{
  "n_layer": 8,
  "d_model": 384,
  "n_head": 3,
  "n_kv_head": 3,
  "head_dim": 128,
  "d_mlp": 1024,
  "vocab_size": 7426,
  "activation": "swiglu",
  "norm": "layernorm",
  "norm_place": "pre",
  "norm_eps": 1e-05,
  "positions": "rope",
  "rope_base": 100000.0,
  "rope_fraction": 1.0,
  "qk_norm": false,
  "attn_scale": 0.0884,
  "bias": "none",
  "tie_embeddings": true,
  "parallel_block": false,
  "init": "normal",
  "init_std_qkv": 0.0279,
  "init_std_o": 0.0,
  "init_std_up": 0.0279,
  "init_std_down": 0.0,
  "optimizer": "muon",
  "lr": 0.0167,
  "lr_mult_o": 4.0,
  "beta1": 0.95,
  "lr_head": 0.00651,
  "grad_clip": 2.0,
  "warmup_steps": 200,
  "schedule": "wsd",
  "decay_fraction": 1.0,
  "decay_shape": "pow",
  "final_lr_fraction": 0.05,
  "batch_tokens": 131072,
  "seq_len": 1024,
  "doc_mask": true,
  "train_tokens": 542100000,
  "steps": 4136,
  "dataset": "wikipedia_en"
}
Each number is 500 + 40 x the weight over its row's rms, rounded and kept within 0 to 999. Layers, rows and columns count from 0. Numbers have three digits each. The size before them is the row's rms in percent of the matrix's.

# layer 3 attention value, 384x384, rms 0.111, rows 294-308, columns 0-95
103:537437484545413526522556495534500513527501473493495515495483481496553491479496480450515513513540470537503463504519430556579506500508503519467458534557562538437476525505425542556545559467539490496531488469583489518531552452483490519451555556511502557569476502544496500520544546582533464447
108:471460501532497509485463492509472554519457479490518502448447552459474485452488472477574481536533572496485390416508490490582437545540496547502497465530532505509492542469466418423497488535484502493499551594492489497495489486539439489573523521533458420491522442518495466515493539482505443502
105:541446473501486588460526418490498490498503468518594476465541500458547488536620402520508507483467516506431518465465502489484544476470502439559498481493466509523486576463458549490502426513567628459493514514528526507499446513456528550475518597543545475511498473454502579506447521546501501513
107:505552442501461500533452522550512453537521500504496546452475513408529444480543491473508537511506460505458431534434511418501413483544431519470472553499447523505417479467516506492534517565520471448501550523500523540514468511494514550530477482484431475471502518499498515464552560518488524489
108:512483537474438458481553485497497408528481548403587483474496526497533472511573402509427553524538547485520486448555515522481529528507490512524529432492499521485499461434463446523443496419449433524496473519455527523495497468449417446490557490467527502493560551495460504549486527481463529564
110:514510533517530472478503554499522488445466540494553477468509547477490544456515460552450490532503455494473556535503486508545539539513404507517526496458568499433467584524538423499560554523478566514560478469486584487526500489463501509479506532530441495469460476483519537501494509508455517453
109:514523471489437511564499591496587523397535545535449525566500463515488487513438562518546445514461423477451537404575501508522473542457395455550438470488500476480581536507511494508442506536551441568492462541525467521426535524501591463527550522438506480493457534500476510497487482511485538563
107:434462557480440528560485499519524536497425474508524506522522514516517515510403528499498534519502508453485435485453567552506434495461420489450505536470453453495467534527447492414436534434504476468483548543466541574458502445519453500500368518548510477489488570471505467548471555505480501544
110:509530499423489480470512508449516508461509467496613583566396466523534498395482450506535499605489494526524489509468509578508482456473492498454438506524571549442503546485506519542483448587519485548527564461585480502520461594507535428527554486521492505454554470457517532508499547524518513520
105:514557474513509444530462515491533512494439468545469502493454505480501573553399527536479478466449448506510540448444462502520512452466469495527525530477575604496524469478481477549526487415428429502527531452489456467482446542529484456463579475543447489525473472498516458508440528509534462496
101:535504454534584458473457496549510524480496562485494476470480535430479494480460544516458563505532538506518462484452510503493423517458459508520472533518500556458489544516464508472434570475480406512474427492473476534450545492400495578482523505514494555529497473531480493505472502499539503496
115:560547500527548573574561462506490438473547561421495505517470479422542535533475483480493512485509548439473515592465406519507495484444508525502480547465531471507498480629540499440501503496530487493549523525468546489549506516563526510573512453522581493468519533530493516582418548484492512493
103:531543501566402494464484542479484467480559478486550463533484438501556569435535486531539495548412443527486490562442537457503494440612498460511463503464489518533533555482465569573486424479519450549426505500512547476491501494487477483472477488451544431540469498563486480517490555439565522502
099:476464518496461505473489511519516462551557488526475476471499530485470458453473438447443499493519487523498580500516438513463516493533448501477447488522507495423476517532510521511528467430510520470501476492531520473463558502519523546458546465505534536513468526489489537388502464552466558474
106:479520509494453548523493543487546549501486443511493551472543453480506557526574458562495524474509545507461487556522487468459492549489463502507470421514591420517459486529550527527506495581464433519476497452523502416519551494446459523597491573452454500493505507525446488478482486482446522520
# layer 3 attention output (transposed), 384x384, rms 0.396, rows 294-307, columns 0-95
106:557517535453508483472450543441512484618509510485565523478465474505525478577444518529499489411546430524431436529455421478462543493511563554507504464510406487493482464487494527512492497454487491457473539527621535474452559495563459504553508472534550400553533494552477472579437552505468521550
109:469541553542440530445443550479475443529536551531550544477524537505497560539491436532570530492519512522530469491549479512445509402536498532502513507427456464506467413477481462522489465510515459491535488519480476626558528540498541457493585567584493410453517514489439453492452476579568531448
110:575508516548488469510495519537438495467568517538532564482455471466557444518447485564481502451510464472511522446487465495476487494529452509551462457504453451473516568485500478470490525566494539613479559462479573534478465478542446527425501450520568565468526481601520572519493480459444491492
108:452507522428610518545507464508526475481475574536508532578497473543480493460530504556453606543455430434528498501484567402497436522521543553502490582496535541445502495471470529565502433504560475535457523463474548405520471560456499452502447494461474483453487460530446570529489522500426472527
111:474483465583555487480499441540453516455490541505511477534540466472530499594423416441515470439498509530473553505463481508553485486510453534379454503464509475426576513496492533546542479511498495529496505565569476521507422561478421545422520509537505556524499549416509548415501496569437512487
113:525513534555503450510460414449466496522540507525568510548584402514500512501511489555475486513530546531485469481504539447580438542500441466473507482496437523484525567465457521507466510560509405477434433519495480476505511529554498495517460522489509485485506526517465541551499470515491488521
112:447506449513534586508470477539502480411472486498527444552529511469532492519542463471531518460514513566466509509493496473525605477563476479529510499473500582527432538538491530522389472483513552506446495566517510442449537522491583481528495426532507504564463473493522470528549522428578448504
107:524500520454514496456500453478532471555462425455577476519519498469548433524526522489513449481565414488561481548495468544573485439545517466498464581500514539593527476515460521455473471576517478428530461489617541513523525496520489550513468531491516544491487593525499508518555525431447453541
112:497499553486550537537521486480524513471444497454505484535502496572417522565479512571445533531496505580471547447594555513531522488498449490531532463453500465531533488458487504520518483499473563505534509541529516505519497541604444443575560490454452501549444488475527550528455482457514527506
108:481437590488449573508503539484501568472493557549536519538489466572487448480498507460412523472542494430505493551505500472512574499493481466429472479549424479459464509587462549540538471542447549541423492562494403548544549502434512462502470528501540526479520541431453563474538481449505561518
103:510545541553565500508534530532478550596508504452466428463549458487572525533427472445459445459442521490549459466587577449540466476519578564476536412473543540466569515563548570539468440518505480461514487490525530489447530494456531417505588421474523500577439487538437567495458493583456595528
113:502532590560445470489462523548487501479481526453516548424500545492524428482481510482459478526510493514441532540482551469554469472496502463488505471533475482527508496522527445543513560545525492559570486495508544443418560488479509487463453423398497462460452506420496507510476445521439489511
105:544545483528508481439511522511464485494447525547610511503510463478458551497440559475567408485445447460469538475565426459520513510480563581532516407482596533471552561473479583483516511451536504474486558465536478483517493514421441501536573476476495510538494416522522509494511480463456510477
106:437587490485481509546523531527441541540484504476498591440457577522425502460493487518475485502483427482469435510487492558529498516544500576495560434529539508457530539484434550610460491518497565463579492526478452411492511515498526529472508544450454520497559518543493470502539529481478429531